{
  "head_dim": 32,
  "bias": "none",
  "tie_word_embeddings": false,
  "init": "trunc",
  "lr_head": 0.0101
}
Each number is 500 + 25 x the weight over its row's rms, rounded and kept within 0 to 999. Layers, rows and columns count from 0. Numbers have three digits each. The size before them is the row's rms in percent of the matrix's.

# layer 7 MLP gate, 192x64, rms 0.25, rows 178-191, columns 0-31
098:487474524505560565540509466474507523504496477513488505436529505469458476530508492501512522520465
110:446508484505485557509463494542474514508468484524499471481498485507468487493480489491497515490555
101:524506480460541509485509482488531521498558500507508522515510513516499517471539488529507487521483
091:534485496475515512549484497508510483498477483495436514478475509495465470535494518528490490492501
104:470515517515500507504516499498529533475477451450504501543484507503477529491544542517490506494516
085:491474450441540507493501522503526527479508536460470496493507504513536510494516558514495514533493
113:474528523524471522465494491496503483534442460484460468498491477501470501517486494484494516512514
104:503538532498458497535485490508490482489506427507493490461493489505508489524498486471511473521510
111:469504501519516504491501496569497537497504456502450506516494501494478508526512500523472508543499
108:525521492545507557477502514502499537476517512480497494544473514465510508559480484535495513516524
112:504503463513445499475491530501482480471472521505506503512522442508504533465502517538501494469462
093:546500467500491548503493537526493476494512512547524528504473485507522477450499537497489496484498
092:427505457487491519510509453512514524480496508462472503502502506508500498535527512519456515514475
083:493564476493518485447514489497522472479522485481477531489501463534505513480471477477515481509474
# layer 7 MLP up, 192x64, rms 0.223, rows 178-191, columns 0-31
093:559509496534491512490515525540499521469522508491516498526527516550539473483474486499476506471510
107:529513534471503518476498455535530533463501531516469494481468494533492539535521469509505513489513
109:428466532474550504480480483493506472500488488523535551531469500506551511483516493546499499477510
098:526496547521519537478517487501492479529505546489518507493478520478512497549528500535484464519474
112:493505575510501500486467495482485512504565539488514513566492523528473500499476526474495480475509
094:521536536516499497514503508462502502512508508510485500489489464488487542490481469474476525516493
101:487505496512456544506450541511470466465519475525465459526517485461480494518493525471488511503485
102:499446476517497521443498472443518545499485499462502501517508499538468519491522472411501506520496
095:480479529525475496514491510507522525471457502510497495512530496506515506507501502507562511561543
108:548519492480493527496510577485493482485493467492531485535486514457460555486464496511481500507468
103:518543508475507496499485470476495446480496529510569494514490489496483499503526491571518528514492
083:485482498518486562523471463487502468463501463487523492456481483490514518471452549498485520531480
089:506526493508482546471489510501483478490517500504509498496469490470449513495502495522543519451491
080:457489527448484525503500546517489509527506448478489500500509525472438509483471515513466526506476
# layer 7 MLP down (transposed), 192x64, rms 0.2, rows 178-191, columns 0-31
107:484479494495516496480506504519493557473516491497515533542494518543499489479532478483532481469482
107:490455484563480498490435481517532487504500496506501489523484485505445518464547510499495486501535
104:509493476505500548497514513536508538516491503487485505522491485507472450488438485508492488502512
100:555470492515506534487496503538509534472481496514479500506466514539524477565489503509506528505489
115:458495504519473510489479498536528494519543452520512525541498508442474544506508472499493525492481
084:520491487472508483531528496514503503518520489505498527507507515516553472501501502492513514520465
102:489513504494536484517502511517530551499552485496496510480483503509479491517474520483426476510562
107:485481483524560488528469526503477474526506545496494486482493492517499507530511478502464484428469
103:534464456508516490470486487477476547540537456493478510486486498487527514553526501519511478489477
105:489519520525523553474511450515532486509525538492514485470475503460524489511445498526504505481487
098:484521510496527474505503457493520459536482489504507469489512530516513452519534418482485514494513
086:526470442483524491486530460517516551525462504512485526467469502513539474498528490486477535512517
104:515444469527519452513484504516512478459486508500502498512526513526451483482531471539494507521494
086:539523467505504507442506499522502515466503516510496497507482506550571508489474451494537476504515